config = dict(
    n_layer=13,
    d_model=96,
    n_head=2,
    n_kv_head=2,
    head_dim=32,
    d_mlp=256,
    vocab_size=5186,
    activation='reglu',
    norm='rmsnorm',
    norm_place='pre',
    norm_eps=1e-05,
    positions='rope',
    rope_base=10000.0,
    rope_fraction=1.0,
    qk_norm=False,
    attn_scale=0.177,
    bias='none',
    tie_embeddings=False,
    parallel_block=False,
    init='normal',
    init_std_qkv=0.051,
    init_std_o=0.01,
    init_std_up=0.051,
    init_std_down=0.01,
    optimizer='adamw',
    lr=0.00356,
    beta1=0.95,
    beta2=0.98,
    weight_decay=0.027,
    lr_head=0.00634,
    grad_clip=1.0,
    warmup_steps=239,
    schedule='wsd',
    decay_fraction=1.0,
    decay_shape='linear',
    final_lr_fraction=0.0,
    batch_tokens=16384,
    seq_len=512,
    doc_mask=True,
    train_tokens=115200000,
    steps=7032,
    dataset='wikipedia_en',
)
Each number is 200 + 20 x the weight over its row's rms, rounded and kept within 0 to 999. Layers, rows and columns count from 0. The size before them is the row's rms in percent of the matrix's.

# down: layer 10 MLP down (transposed), 256x96, rms 0.134, rows 96-119, columns 0-95
# gate: layer 10 MLP gate, 256x96, rms 0.142, rows 97-120, columns 0-95
# up: layer 10 MLP up, 256x96, rms 0.142, rows 97-120, columns 0-95
down96,110,194,200,190,189,192,173,193,216,194,199,228,215,185,172,190,181,219,157,198,183,210,189,176,241,201,193,224,198,182,228,197,189,184,213,199,193,221,188,219,192,182,228,182,216,176,221,177,198,215,231,203,183,233,224,211,175,205,220,192,191,207,224,229,218,213,225,171,212,191,195,177,163,223,175,162,175,237,222,215,221,179,168,162,222,184,196,209,209,203,212,210,227,225,189,179,235
gate97,107,195,226,192,187,202,205,204,206,181,203,188,225,205,229,190,198,195,210,168,197,203,208,229,198,224,193,146,227,181,189,226,192,206,165,194,227,184,190,225,166,219,203,224,188,160,202,154,225,189,203,199,223,217,205,209,216,187,184,185,208,188,196,200,197,214,236,166,169,202,227,198,183,214,222,165,252,191,200,200,190,164,232,169,234,214,198,234,199,200,189,198,196,189,202,179,207
up97,114,178,150,207,199,207,182,192,199,219,210,202,204,214,207,201,175,189,184,202,191,182,199,169,195,202,189,236,233,199,197,194,212,201,226,187,202,199,162,221,227,218,211,165,243,236,186,193,181,214,207,187,168,192,192,181,212,196,212,201,194,188,195,213,200,161,191,231,198,199,218,193,225,204,191,197,195,203,224,152,207,244,187,174,183,187,211,152,206,212,188,162,187,230,221,244,207
down97,100,235,225,188,187,223,179,189,205,189,230,196,202,198,193,184,198,232,207,210,192,239,194,233,253,206,217,164,181,211,178,187,179,220,217,197,164,198,199,230,188,188,176,230,171,190,212,237,203,230,203,205,192,220,215,221,231,152,193,189,179,193,218,197,185,223,223,206,188,195,172,195,183,195,179,189,175,214,192,235,180,188,241,212,219,175,220,208,200,216,220,196,192,181,204,199,215
gate98,101,212,238,247,211,187,241,185,180,216,170,174,213,170,201,192,196,168,189,221,217,187,176,226,224,204,213,159,218,214,204,204,236,196,199,198,204,187,192,230,206,226,170,206,186,196,187,191,187,199,205,165,213,199,210,214,175,159,195,195,177,223,188,177,195,203,208,166,213,168,176,196,150,211,196,179,163,220,209,207,182,190,204,169,209,191,208,205,234,218,200,200,184,190,194,211,219
up98,103,226,191,184,209,216,267,204,224,218,218,169,213,185,198,199,207,195,182,192,195,196,215,218,229,187,208,205,183,233,209,223,228,187,179,205,199,186,209,206,212,215,195,203,199,201,205,219,197,175,234,151,181,225,186,162,205,225,183,209,179,191,202,212,197,190,178,193,145,197,215,219,201,187,199,224,192,187,195,178,213,225,212,227,163,192,199,166,184,241,179,184,164,178,208,190,187
down98,097,187,184,202,199,198,180,206,207,178,208,210,198,191,227,196,226,190,204,159,228,184,200,193,196,187,149,196,170,178,208,199,149,193,191,203,232,177,203,186,203,165,191,227,204,199,188,185,216,249,191,183,174,225,196,203,199,206,186,207,207,183,243,223,198,186,192,182,234,231,214,176,244,207,187,197,217,224,230,183,226,200,172,187,205,241,202,213,191,190,179,192,203,209,160,189,203
gate99,107,232,209,185,198,176,161,243,183,189,206,193,223,160,185,221,210,169,197,173,228,196,195,234,189,220,201,168,190,197,182,222,219,230,182,194,211,204,253,208,204,196,200,225,224,219,206,199,230,183,178,184,213,180,218,203,210,183,157,213,201,213,198,205,179,246,215,173,175,188,194,208,191,211,214,214,174,230,220,201,223,216,184,207,215,195,184,178,219,197,204,212,242,185,207,193,209
up99,103,197,216,208,205,182,191,207,191,207,212,189,195,219,204,226,209,191,214,206,217,201,201,200,186,226,218,190,200,175,239,198,213,182,170,196,151,196,206,165,167,229,184,225,160,180,159,242,242,212,202,219,187,195,215,185,267,199,208,207,186,178,199,235,217,185,189,218,198,199,218,197,208,215,189,204,191,187,176,180,208,215,185,209,181,188,220,190,188,148,221,205,212,196,233,198,190
down99,104,174,216,196,214,219,195,222,194,213,199,195,207,203,186,195,165,187,202,186,183,212,213,206,135,196,214,208,234,200,193,186,195,197,231,194,224,235,164,219,241,213,189,225,219,220,234,167,201,129,208,218,217,235,207,207,213,189,195,221,182,193,229,164,178,179,169,198,207,179,194,183,193,199,205,183,205,205,194,200,214,189,188,164,210,193,206,203,185,193,205,197,203,180,187,203,163
gate100,095,202,207,199,221,185,176,189,188,175,177,198,215,203,199,216,192,202,173,174,208,197,192,195,220,214,215,186,212,212,222,204,192,201,198,230,195,196,189,242,198,168,194,212,209,205,225,217,225,218,185,185,168,227,208,183,211,148,163,204,182,185,204,207,194,201,253,200,215,189,200,189,207,205,219,168,218,213,183,194,163,172,183,229,174,192,188,183,190,199,156,167,205,266,219,221,205
up100,092,198,189,190,237,217,194,206,188,182,225,184,198,196,197,192,152,198,166,208,205,190,186,216,195,184,212,189,243,183,182,160,221,197,200,198,188,218,214,214,205,201,185,167,235,209,199,206,230,178,177,212,187,209,197,190,235,238,245,205,176,227,196,211,207,200,164,187,186,190,181,219,187,182,188,181,205,205,203,175,215,194,217,174,167,182,235,208,178,197,190,228,200,205,227,258,193
down100,098,193,202,181,159,208,202,190,193,205,215,211,231,177,208,208,195,205,222,186,199,221,215,206,169,165,223,198,197,180,215,194,221,188,176,190,211,212,228,171,173,197,207,197,205,195,228,186,227,140,200,191,174,211,226,197,169,217,178,205,198,165,186,203,181,196,193,167,210,200,245,202,204,242,219,188,191,183,212,216,205,197,200,155,205,197,165,206,207,231,222,170,191,214,240,191,171
gate101,084,176,189,229,209,210,218,185,188,210,230,193,223,181,173,186,214,206,177,226,224,232,204,196,221,197,241,206,199,231,259,162,219,199,198,242,194,195,221,199,157,218,224,174,175,207,205,181,205,230,186,212,188,194,180,189,175,196,186,202,205,183,211,152,228,190,218,206,203,179,200,190,197,225,233,191,200,197,194,231,224,214,208,215,204,194,194,221,173,206,211,197,178,220,185,176,220
up101,081,164,184,190,223,152,196,180,203,188,203,179,193,167,206,188,220,212,220,206,216,191,196,166,202,210,211,222,201,186,183,203,201,211,219,196,212,159,203,185,196,189,178,238,184,192,210,176,207,219,171,251,224,171,214,212,209,227,193,197,169,213,160,248,179,195,242,228,183,209,185,169,223,218,182,234,222,162,214,202,216,200,202,207,193,212,186,191,201,209,190,198,225,186,205,199,201
down101,087,197,213,210,193,241,200,143,198,223,193,213,224,185,189,200,187,198,204,208,175,211,214,175,174,192,241,189,188,206,209,227,214,224,185,180,214,218,209,186,193,212,207,214,187,210,159,210,181,228,200,202,191,161,212,165,199,201,167,200,198,223,205,174,226,214,198,238,231,226,196,211,201,191,223,193,226,219,218,229,201,214,228,212,222,226,205,172,201,161,206,212,187,247,188,205,227
gate102,083,201,213,222,157,202,229,201,242,178,183,207,200,182,197,211,192,189,187,164,206,209,191,200,164,206,182,189,210,225,235,190,164,163,185,229,196,210,231,220,190,201,222,160,187,185,179,201,189,178,213,199,170,169,211,233,193,198,180,188,184,189,168,149,180,221,224,226,170,216,218,214,207,197,193,209,241,209,212,189,200,178,208,200,182,199,203,193,171,180,215,207,185,223,213,211,195
up102,079,236,210,190,205,199,232,183,202,207,203,183,206,221,178,175,194,212,211,185,216,159,179,194,225,211,196,213,185,191,201,200,173,179,199,196,227,202,210,218,197,203,219,214,213,213,185,228,214,212,221,201,207,184,188,170,173,204,195,178,213,234,198,236,231,199,134,242,187,198,212,215,186,217,186,206,207,190,155,217,154,170,199,203,220,197,203,198,203,190,213,165,178,180,200,248,186
down102,086,202,203,154,214,213,182,206,192,213,188,207,221,192,207,190,196,173,188,206,197,195,180,196,214,213,176,223,199,174,201,200,169,224,235,173,200,215,185,184,219,224,190,229,222,214,229,187,202,168,205,223,211,250,185,197,215,184,200,185,181,172,223,175,205,183,201,195,231,218,179,202,210,204,235,173,182,190,207,170,224,213,216,206,192,196,191,193,202,210,157,190,223,163,203,218,130
gate103,104,200,201,253,235,206,201,213,170,193,216,186,212,192,200,196,180,194,172,160,189,225,205,237,218,193,208,194,184,218,202,232,222,198,186,212,225,176,217,250,200,227,163,215,208,190,178,201,205,238,219,195,164,210,176,188,213,210,215,197,208,239,177,201,200,188,232,210,208,189,216,163,210,209,203,217,220,235,196,193,187,172,202,196,211,213,198,172,175,194,219,216,175,171,219,200,226
up103,107,212,193,235,204,192,241,221,178,189,195,220,168,212,178,211,211,186,201,202,169,223,207,208,183,143,231,188,203,201,206,182,185,194,185,183,221,228,236,188,194,223,170,189,243,205,216,217,183,187,204,202,216,200,167,203,192,221,192,222,195,216,176,203,199,195,198,203,228,179,177,204,199,228,216,198,202,227,199,201,148,177,163,172,216,241,202,192,193,198,170,191,200,175,215,169,187
down103,105,193,191,207,164,212,201,228,199,235,180,214,191,167,202,235,236,216,167,202,213,207,187,228,229,189,252,211,191,176,164,208,212,216,148,198,175,182,213,217,212,208,217,187,212,203,170,203,171,189,208,180,212,196,201,165,188,222,181,195,191,193,182,187,205,200,234,169,223,204,182,169,212,208,195,210,213,228,171,203,232,200,193,197,187,219,202,234,186,216,164,197,198,194,214,213,218
gate104,098,202,240,168,218,185,192,220,163,208,227,197,212,207,194,186,195,196,224,241,215,228,186,215,197,201,165,216,224,200,151,198,242,229,186,198,192,212,209,202,210,204,166,195,241,241,215,209,192,210,189,204,196,176,184,186,206,180,220,206,227,196,208,175,187,211,217,179,205,210,171,190,200,203,236,194,220,207,197,245,175,182,214,200,211,179,200,227,193,207,225,223,250,210,186,206,200
up104,089,195,243,241,193,197,206,203,214,188,208,201,218,225,169,205,203,209,242,194,202,165,191,199,213,181,153,238,175,226,208,200,221,208,185,163,219,178,177,217,189,197,182,224,194,227,215,237,212,194,211,187,226,189,208,194,209,227,220,231,224,194,209,166,211,222,157,210,203,216,187,178,210,242,204,174,197,215,176,215,201,197,220,236,207,209,219,172,207,202,199,214,212,212,189,192,181
down104,094,202,206,173,233,172,205,196,200,205,201,173,190,176,190,172,206,189,222,178,200,220,187,186,214,202,191,224,186,206,215,188,185,207,262,215,240,228,202,181,226,235,171,190,198,194,179,186,224,202,211,190,207,233,211,217,172,172,166,179,193,217,201,233,201,210,194,194,181,161,155,177,199,198,196,214,177,216,212,206,184,190,215,184,188,172,192,171,198,202,211,204,159,189,229,232,210
gate105,110,198,193,234,206,205,200,248,221,216,215,183,185,162,194,189,213,223,228,180,183,208,178,201,198,207,167,214,207,184,189,215,201,178,223,168,212,143,193,228,226,211,205,200,204,202,198,191,235,254,226,214,202,210,214,188,205,201,185,182,215,195,221,187,195,222,191,188,241,196,220,201,210,211,207,200,201,177,235,188,232,218,206,199,230,201,173,183,249,184,193,175,200,171,214,184,205
up105,107,209,179,232,214,186,200,246,227,225,202,188,176,213,176,174,183,227,241,173,207,206,204,200,202,190,191,218,193,184,211,195,181,184,209,172,204,163,162,197,244,195,243,232,190,233,197,219,200,231,214,196,170,198,216,185,222,210,189,215,179,204,199,200,236,225,190,182,227,184,209,198,198,188,208,192,200,197,195,200,242,234,208,232,212,200,177,202,209,177,208,186,188,193,185,175,238
down105,109,196,207,224,196,198,213,171,191,161,217,222,213,195,211,193,203,200,179,193,184,219,200,208,180,218,198,236,226,217,222,194,201,183,197,235,205,218,179,225,190,229,179,201,196,208,226,193,232,205,236,187,206,233,187,187,229,201,158,178,183,223,223,191,190,208,175,230,179,199,158,159,190,193,238,204,228,197,185,192,180,233,191,207,169,224,204,180,181,223,162,186,192,210,192,211,230
gate106,096,189,199,183,213,215,217,176,168,213,208,202,218,175,216,222,198,212,206,179,202,187,214,208,189,175,201,165,214,196,161,202,223,202,189,205,195,210,188,238,252,204,201,191,201,207,216,192,217,216,180,209,186,219,190,227,226,182,218,219,200,221,201,171,177,181,191,184,208,211,239,193,195,199,227,187,199,208,202,204,146,207,165,149,249,189,208,182,190,252,223,212,198,192,200,181,216
up106,087,206,191,178,220,210,185,200,228,187,218,230,207,199,202,177,185,211,201,212,182,219,194,235,171,199,204,195,190,189,210,205,210,194,225,202,189,203,183,224,245,215,183,214,206,200,205,202,230,221,174,176,221,193,196,201,214,163,232,148,219,191,167,227,172,183,215,182,209,190,203,187,211,200,251,205,200,162,172,201,185,205,179,135,214,194,233,202,193,213,211,233,175,207,182,201,201
down106,096,220,189,228,189,186,206,199,233,215,198,168,231,171,148,207,219,196,195,203,172,179,206,175,185,219,210,192,209,224,217,185,169,212,180,198,176,208,170,220,196,204,188,221,161,222,169,204,218,195,209,193,178,201,188,202,202,202,255,167,212,223,216,200,204,195,228,200,187,191,217,264,201,202,212,216,185,192,179,246,204,219,194,233,185,192,199,218,176,195,210,201,218,214,193,184,197
gate107,123,188,207,221,186,213,181,212,198,185,174,167,195,207,198,232,209,222,221,219,198,207,189,229,221,189,183,211,183,222,187,213,226,237,192,200,195,170,200,197,202,240,174,246,178,197,240,189,200,206,204,178,158,186,185,222,213,198,193,196,201,214,168,175,200,187,220,183,221,200,184,171,163,230,189,196,187,169,189,184,206,175,199,169,200,220,201,194,256,233,176,182,224,194,212,204,216
up107,136,206,168,195,197,182,178,205,171,197,224,155,196,214,203,225,168,198,246,218,182,199,177,226,190,214,214,203,175,201,225,186,224,208,192,222,207,195,223,229,197,251,185,213,199,161,200,216,212,213,222,170,189,201,187,184,182,193,218,185,205,212,157,175,191,187,190,201,202,182,188,154,172,215,190,201,175,176,186,198,221,187,211,163,210,199,201,186,239,212,209,170,186,180,203,231,208
down107,124,208,219,237,169,211,216,189,202,203,161,223,181,191,192,189,215,191,191,208,198,188,221,168,206,185,201,224,204,189,183,222,209,203,196,215,77,164,193,208,198,194,215,187,211,196,197,192,162,190,169,196,213,195,179,198,205,182,240,209,216,182,203,183,214,182,194,182,199,225,212,191,206,194,203,198,188,202,211,207,180,207,191,196,201,210,213,193,199,213,185,182,229,189,213,195,211
gate108,094,198,204,237,210,193,224,188,220,228,205,201,214,210,183,209,198,254,194,208,178,194,215,163,200,207,176,214,210,172,174,219,208,201,241,211,171,210,173,197,197,190,227,201,191,224,194,186,224,188,177,221,193,171,191,197,220,192,226,192,215,158,167,167,211,204,202,178,230,220,195,175,216,224,223,208,208,218,176,225,191,165,180,187,221,216,180,218,246,217,186,207,234,214,210,193,201
up108,088,154,199,193,219,203,200,200,249,202,206,222,222,241,164,163,187,205,213,212,185,206,198,210,186,172,213,239,180,198,215,189,210,191,162,199,192,212,234,233,178,190,201,191,153,212,188,192,165,193,229,205,238,221,176,196,183,195,212,195,221,213,211,200,205,203,190,192,184,206,204,191,201,209,205,238,209,191,206,205,237,182,183,207,207,203,224,251,190,164,199,182,207,217,174,204,221
down108,090,222,209,183,263,193,219,182,202,219,208,214,204,183,217,199,172,223,179,204,230,178,218,217,162,216,221,166,208,189,174,206,213,187,191,212,212,217,256,211,214,222,183,177,200,206,196,167,227,187,209,197,174,201,220,209,184,171,185,192,195,206,200,191,215,186,222,242,193,174,172,217,209,192,221,215,198,197,202,203,161,208,239,215,197,201,174,165,215,187,207,173,179,220,217,205,182
gate109,098,207,194,229,234,196,216,233,187,188,188,173,193,193,208,192,184,232,209,189,203,225,177,189,221,217,187,208,194,174,204,219,209,233,204,175,212,164,166,225,201,212,175,193,187,188,176,165,183,207,206,208,179,198,203,191,193,193,190,201,175,184,220,173,164,174,182,179,204,154,169,160,180,195,197,224,170,210,187,208,234,246,220,201,224,164,183,206,221,228,195,209,199,176,206,198,207
up109,099,212,172,141,197,232,202,161,179,221,209,167,233,246,212,190,181,214,210,194,196,169,198,195,222,186,176,203,236,192,194,188,214,203,155,186,190,191,217,219,199,220,220,196,193,219,214,198,222,206,175,198,218,210,203,211,183,230,201,201,171,212,197,207,229,180,185,200,218,191,189,216,210,219,195,174,197,219,220,219,170,186,192,198,162,194,228,191,198,159,220,230,172,185,214,182,186
down109,100,163,205,193,186,224,190,189,174,213,229,215,181,208,195,222,199,211,224,228,205,186,220,192,205,223,168,181,231,192,191,240,200,211,229,238,157,213,190,201,165,213,191,213,210,233,197,173,183,159,153,186,219,177,202,208,202,203,173,228,199,211,203,212,187,205,196,215,199,158,193,226,185,211,210,185,206,210,233,166,228,200,216,185,170,202,199,188,184,177,191,193,172,214,214,200,225
gate110,105,200,216,214,193,208,206,214,230,149,167,200,204,170,200,184,204,211,198,179,171,193,165,205,260,194,215,201,203,224,198,194,185,198,212,217,218,179,184,202,214,191,221,209,232,216,238,213,213,214,189,205,202,210,223,207,206,195,203,165,213,206,213,208,187,194,263,192,214,222,183,188,188,176,200,213,189,222,212,226,163,205,210,186,239,175,198,167,198,201,180,204,188,231,233,234,203
up110,103,159,199,194,158,194,214,204,229,188,235,231,147,186,206,216,219,200,205,221,195,199,163,206,234,176,235,173,200,183,216,178,203,198,179,195,205,190,201,170,194,220,172,221,191,187,194,179,202,190,171,220,219,188,183,198,238,180,200,187,202,209,215,198,194,231,197,204,223,202,214,185,211,214,203,185,214,205,223,181,249,172,196,206,158,183,220,178,228,176,208,230,221,203,188,201,196
down110,105,220,211,205,190,186,184,172,191,185,186,194,209,210,211,243,226,182,172,182,179,170,245,189,222,194,180,184,224,201,218,229,215,188,194,223,189,188,222,157,169,199,224,211,197,172,202,194,233,198,202,181,182,172,176,227,240,235,200,215,197,201,213,168,189,176,180,220,201,185,216,216,206,235,196,192,242,202,205,201,210,213,197,194,164,182,179,207,229,221,204,186,176,184,195,167,199
gate111,092,199,205,201,214,213,180,226,181,192,176,212,176,194,184,202,213,236,191,177,188,236,194,170,210,204,201,195,195,206,174,180,215,199,190,194,190,209,189,186,254,173,253,173,246,195,225,184,188,228,186,216,229,194,184,186,189,207,148,190,185,220,193,212,187,212,183,201,216,230,232,171,202,234,198,198,167,238,176,213,184,204,198,211,210,206,215,201,189,221,189,168,189,204,214,226,212
up111,092,226,188,199,194,208,206,181,207,220,199,219,194,239,179,188,217,212,184,197,211,202,219,176,206,165,161,195,211,231,222,243,186,202,223,215,217,196,212,201,199,203,183,213,174,199,212,208,191,217,229,212,197,197,182,190,213,190,186,214,175,194,209,182,204,173,233,206,175,209,203,196,221,219,221,184,268,177,218,239,240,203,209,208,238,241,216,195,175,179,219,233,209,191,193,173,210
down111,097,197,226,212,203,213,186,201,213,206,184,197,189,216,181,203,197,202,185,203,186,147,193,195,271,220,210,201,195,197,189,217,173,176,216,230,233,206,185,235,220,199,215,208,189,169,188,212,205,208,201,177,194,203,178,228,156,176,215,198,223,218,187,187,205,207,172,175,217,180,197,205,194,202,213,192,222,218,174,179,217,235,209,236,149,186,188,158,225,200,196,212,194,179,220,208,199
gate112,091,183,178,216,186,215,201,207,236,171,236,214,186,230,209,212,229,225,234,169,161,202,181,200,228,211,192,208,215,205,206,204,188,184,194,210,241,180,171,196,216,208,192,218,259,232,200,161,207,200,191,209,193,211,180,168,190,183,214,190,177,206,214,187,213,178,215,219,213,201,214,215,197,210,222,194,215,170,214,197,222,206,164,160,180,205,205,192,232,223,189,204,166,198,224,195,181
up112,095,220,207,199,184,226,206,185,178,184,232,192,167,218,205,191,215,202,186,172,193,230,208,185,219,204,209,192,201,219,218,200,213,191,225,228,208,244,164,195,221,196,162,213,228,199,212,187,162,165,241,202,202,195,194,188,184,202,186,193,190,197,231,205,215,169,228,199,171,204,196,189,244,180,246,205,183,186,220,209,153,201,224,207,201,231,201,238,202,217,187,228,199,204,179,186,194
down112,096,204,220,196,199,200,194,206,224,214,198,204,192,168,193,221,195,178,184,212,205,165,213,214,195,196,211,205,190,218,199,217,183,221,185,190,220,180,192,235,187,212,195,249,197,167,197,216,209,170,216,190,180,192,175,193,198,204,204,209,220,224,175,162,188,212,206,219,222,169,181,221,191,191,181,175,220,209,209,188,239,211,211,206,231,182,233,191,159,174,202,210,189,199,187,221,116
gate113,088,187,197,215,186,201,187,184,218,186,236,215,206,206,177,229,240,222,221,198,187,209,209,172,213,180,198,237,182,195,220,169,190,223,188,219,232,192,217,202,221,203,159,193,185,208,240,182,203,203,227,198,189,199,175,223,223,185,176,197,214,180,207,204,163,171,169,211,163,185,198,219,225,187,197,230,197,198,196,171,190,183,199,163,179,221,201,227,179,243,171,189,179,179,193,196,181
up113,084,211,188,243,194,189,216,171,196,179,201,207,169,227,205,213,205,207,224,197,209,177,198,224,184,208,195,181,200,204,197,182,186,193,187,223,258,206,210,242,196,207,210,202,181,185,231,174,215,195,222,186,200,201,181,192,213,218,164,252,198,211,205,187,153,177,163,226,200,175,196,202,194,165,193,201,217,223,211,190,220,181,203,178,221,214,197,196,195,182,190,177,202,249,180,232,178
down113,093,204,178,185,215,199,174,185,204,182,201,213,219,209,222,189,218,204,179,210,204,234,177,213,199,182,185,204,203,167,195,230,224,191,202,192,180,224,199,201,221,214,212,196,205,196,162,225,204,134,180,171,228,186,191,178,205,186,195,159,192,171,243,190,223,178,189,187,208,240,223,227,216,205,222,185,185,204,187,195,201,218,209,218,200,185,171,179,227,169,200,220,216,162,213,189,166
gate114,100,203,221,190,238,184,199,204,202,204,175,227,156,187,184,197,243,178,194,215,203,224,210,214,216,187,203,212,214,161,175,190,257,211,239,190,217,234,218,190,191,186,194,226,199,166,215,196,204,185,175,208,169,181,217,188,213,185,180,160,221,189,185,208,177,206,218,188,187,192,209,191,207,186,187,170,179,179,173,202,183,182,179,163,198,206,201,204,203,180,188,192,242,205,223,174,186
up114,098,199,180,195,171,214,185,198,165,229,227,227,205,184,193,204,207,206,241,204,190,174,202,226,195,229,181,189,193,184,232,189,215,205,181,223,208,240,254,185,200,160,202,197,197,219,151,211,205,193,218,168,210,205,209,186,217,244,205,212,215,213,195,202,214,220,220,210,227,158,225,202,217,182,194,176,192,187,203,185,215,214,234,202,224,190,221,212,221,217,205,238,190,214,185,199,214
down114,098,219,207,200,208,241,202,207,186,191,227,236,209,184,202,202,195,218,234,203,193,165,175,201,217,231,217,188,221,229,215,201,190,207,186,214,231,191,194,215,185,227,194,235,197,196,215,184,208,201,257,186,175,244,203,205,164,224,201,213,192,207,181,176,162,195,195,220,165,206,169,190,192,214,186,214,194,224,242,187,188,214,222,212,205,204,172,169,216,219,160,198,204,179,199,204,219
gate115,090,230,199,229,210,200,201,174,202,206,179,212,211,202,194,167,224,212,194,218,186,181,209,216,216,215,215,221,158,179,215,208,192,172,199,156,222,201,196,213,150,232,194,207,198,195,224,224,226,220,221,193,175,147,187,198,193,170,200,223,184,224,219,196,202,215,191,244,185,216,208,198,160,187,219,172,200,212,158,207,223,201,215,218,221,185,205,218,171,211,200,221,207,195,214,219,178
up115,094,215,205,246,174,217,208,176,187,228,202,185,154,181,167,181,213,214,241,169,185,208,205,197,187,196,179,206,188,216,156,206,175,198,225,225,225,181,168,223,210,186,207,180,186,221,193,205,227,189,213,210,203,196,209,196,198,197,168,190,204,186,235,205,203,188,224,212,226,218,204,212,216,217,251,234,185,216,207,182,200,188,172,216,201,160,198,219,173,228,196,190,199,207,220,180,180
down115,092,185,216,192,196,150,164,207,179,220,208,215,241,225,214,206,160,154,195,193,191,208,222,214,223,235,208,248,219,216,212,195,224,200,199,199,162,211,176,196,181,220,209,196,187,201,194,208,187,226,201,199,224,231,192,200,235,219,214,216,178,224,183,211,201,242,200,215,192,190,162,184,206,176,202,188,208,185,216,187,194,216,193,220,194,190,212,178,200,208,203,197,177,210,199,237,154
gate116,102,182,240,182,202,197,188,188,200,215,218,197,230,207,209,210,232,251,249,167,199,202,200,209,180,222,209,165,193,224,225,213,181,216,208,201,189,197,157,226,215,226,206,207,214,204,200,182,227,211,189,181,184,183,210,206,188,186,212,182,196,179,202,228,170,209,221,165,219,192,197,172,225,222,246,212,231,204,194,234,229,193,207,191,205,196,163,216,174,184,207,217,187,212,195,180,221
up116,095,198,193,231,200,168,206,170,193,172,211,225,222,193,187,198,202,231,231,160,193,201,221,183,186,190,182,169,204,226,209,185,184,181,193,201,183,180,200,187,227,211,226,236,191,222,193,169,210,209,222,213,200,208,212,228,197,200,208,205,212,213,232,214,198,222,219,185,195,225,198,187,206,214,255,187,211,183,181,211,219,228,194,146,206,194,175,217,165,239,219,194,205,226,181,183,233
down116,094,215,193,223,178,189,187,208,216,211,183,233,186,177,206,182,210,189,203,200,205,203,197,227,120,209,208,208,212,187,190,159,207,215,198,199,178,196,212,196,204,219,236,204,240,194,161,217,198,178,188,198,200,169,188,193,205,210,291,189,195,190,212,188,188,223,190,180,182,168,214,200,195,215,197,192,190,192,193,214,192,193,188,175,188,176,227,206,195,176,202,192,196,178,213,184,190
gate117,090,185,206,251,215,204,205,205,214,177,181,201,182,179,209,162,232,229,225,245,201,198,171,215,207,187,160,187,195,218,232,205,188,186,211,204,220,206,178,212,238,185,175,179,206,213,186,207,231,204,223,205,182,173,187,191,206,200,193,202,212,191,183,210,203,183,204,219,223,185,231,190,209,210,218,191,186,214,197,186,206,220,188,183,186,152,157,217,198,191,197,261,199,210,197,172,174
up117,085,181,204,250,211,176,203,203,153,201,200,171,181,180,196,194,221,214,200,191,187,189,188,185,198,179,189,203,201,170,194,190,218,234,237,181,207,200,234,202,222,156,203,174,249,193,194,211,190,190,190,210,199,182,195,239,189,196,224,211,187,154,205,187,236,159,200,207,182,180,238,199,188,214,172,207,213,165,208,181,219,181,172,178,206,205,218,197,194,211,224,200,203,205,202,177,182
down117,091,168,212,151,210,180,194,199,171,194,213,217,187,204,203,188,202,212,216,202,198,223,204,216,240,185,250,190,208,216,197,167,215,190,178,184,195,211,195,166,193,238,182,188,178,220,211,202,185,184,214,171,199,209,202,176,234,200,189,182,209,196,190,221,229,168,193,231,198,183,238,187,188,199,240,201,176,232,184,201,231,228,183,186,194,208,172,195,216,229,196,210,209,182,204,226,155
gate118,102,192,229,185,179,195,208,202,203,190,158,216,229,175,213,214,204,204,195,200,232,216,213,220,210,184,166,218,230,206,184,242,223,204,186,176,228,159,204,206,228,223,175,198,268,203,207,176,216,187,195,218,187,194,211,216,190,187,206,176,219,198,227,187,203,179,206,190,208,196,221,213,167,208,194,202,207,185,197,193,202,212,180,137,227,188,221,204,197,195,212,152,204,192,211,187,201
up118,100,204,181,193,178,194,216,196,225,213,200,194,211,200,199,194,189,187,209,216,212,212,178,217,214,208,230,226,185,164,184,244,193,179,189,181,210,223,202,216,240,196,209,183,225,214,213,205,197,219,203,210,141,197,182,226,225,193,231,229,156,180,209,187,194,170,187,199,227,221,171,200,204,193,211,159,210,209,210,168,208,195,227,191,201,235,190,198,201,159,214,204,165,221,175,163,205
down118,104,224,182,188,213,179,206,180,178,212,187,225,217,226,213,208,193,240,198,202,208,194,216,185,187,186,212,179,199,218,195,204,212,199,212,205,231,214,178,251,193,208,217,182,179,198,183,206,195,234,215,190,190,181,225,200,168,233,181,190,215,214,209,190,200,210,175,189,220,195,210,165,198,166,231,205,215,245,192,214,184,199,189,177,182,175,155,154,183,158,214,209,196,241,201,220,225
gate119,092,205,199,180,167,209,181,203,194,188,200,164,181,156,256,198,195,233,223,179,205,184,192,235,188,228,184,214,220,146,227,212,224,241,196,190,208,169,201,201,217,212,211,180,194,234,205,202,202,183,189,224,218,212,205,187,211,207,198,229,178,193,204,185,203,192,205,177,215,209,181,192,206,208,189,165,161,199,213,173,179,182,202,169,193,202,237,214,184,213,234,197,208,195,220,202,217
up119,090,238,224,212,221,200,209,212,219,191,154,228,207,244,231,183,207,196,186,214,200,188,174,243,214,218,205,195,161,216,212,195,171,194,219,178,179,195,189,171,172,199,208,192,205,191,176,154,207,193,198,182,186,216,192,203,170,197,190,223,209,204,170,203,177,208,201,218,185,176,164,183,207,169,189,203,169,223,168,175,202,193,223,226,191,179,173,189,207,193,185,175,171,187,191,224,187
down119,092,223,183,229,208,170,212,191,213,201,221,208,215,190,231,223,196,223,217,202,163,210,199,225,211,172,206,175,169,184,207,236,192,196,180,198,169,170,234,210,231,205,206,207,199,221,184,188,187,192,201,184,200,180,178,208,210,197,203,214,191,162,222,180,227,184,206,175,180,236,189,199,214,173,186,160,172,199,229,217,232,201,171,184,210,183,198,202,161,168,226,237,220,215,221,199,203
gate120,105,238,209,237,182,200,184,208,213,188,214,175,187,181,222,203,222,210,180,192,245,208,207,206,194,229,192,196,201,206,231,231,184,184,194,201,223,175,180,208,213,197,199,188,208,215,184,204,248,203,225,188,188,215,224,231,233,218,175,166,206,197,204,193,200,212,229,163,193,218,199,168,209,213,175,205,185,196,231,173,207,219,231,177,189,175,189,171,246,200,179,171,205,190,234,206,223
up120,097,195,180,227,192,217,179,182,224,203,195,200,181,203,201,177,201,209,189,179,162,194,184,188,222,176,192,220,203,226,226,202,170,210,197,173,223,177,196,227,176,189,195,181,213,206,166,234,185,216,237,213,233,235,189,198,175,205,246,166,180,232,188,186,234,218,211,226,208,246,179,207,212,208,173,190,227,178,205,190,211,198,213,228,183,199,218,208,220,183,177,191,204,227,198,225,186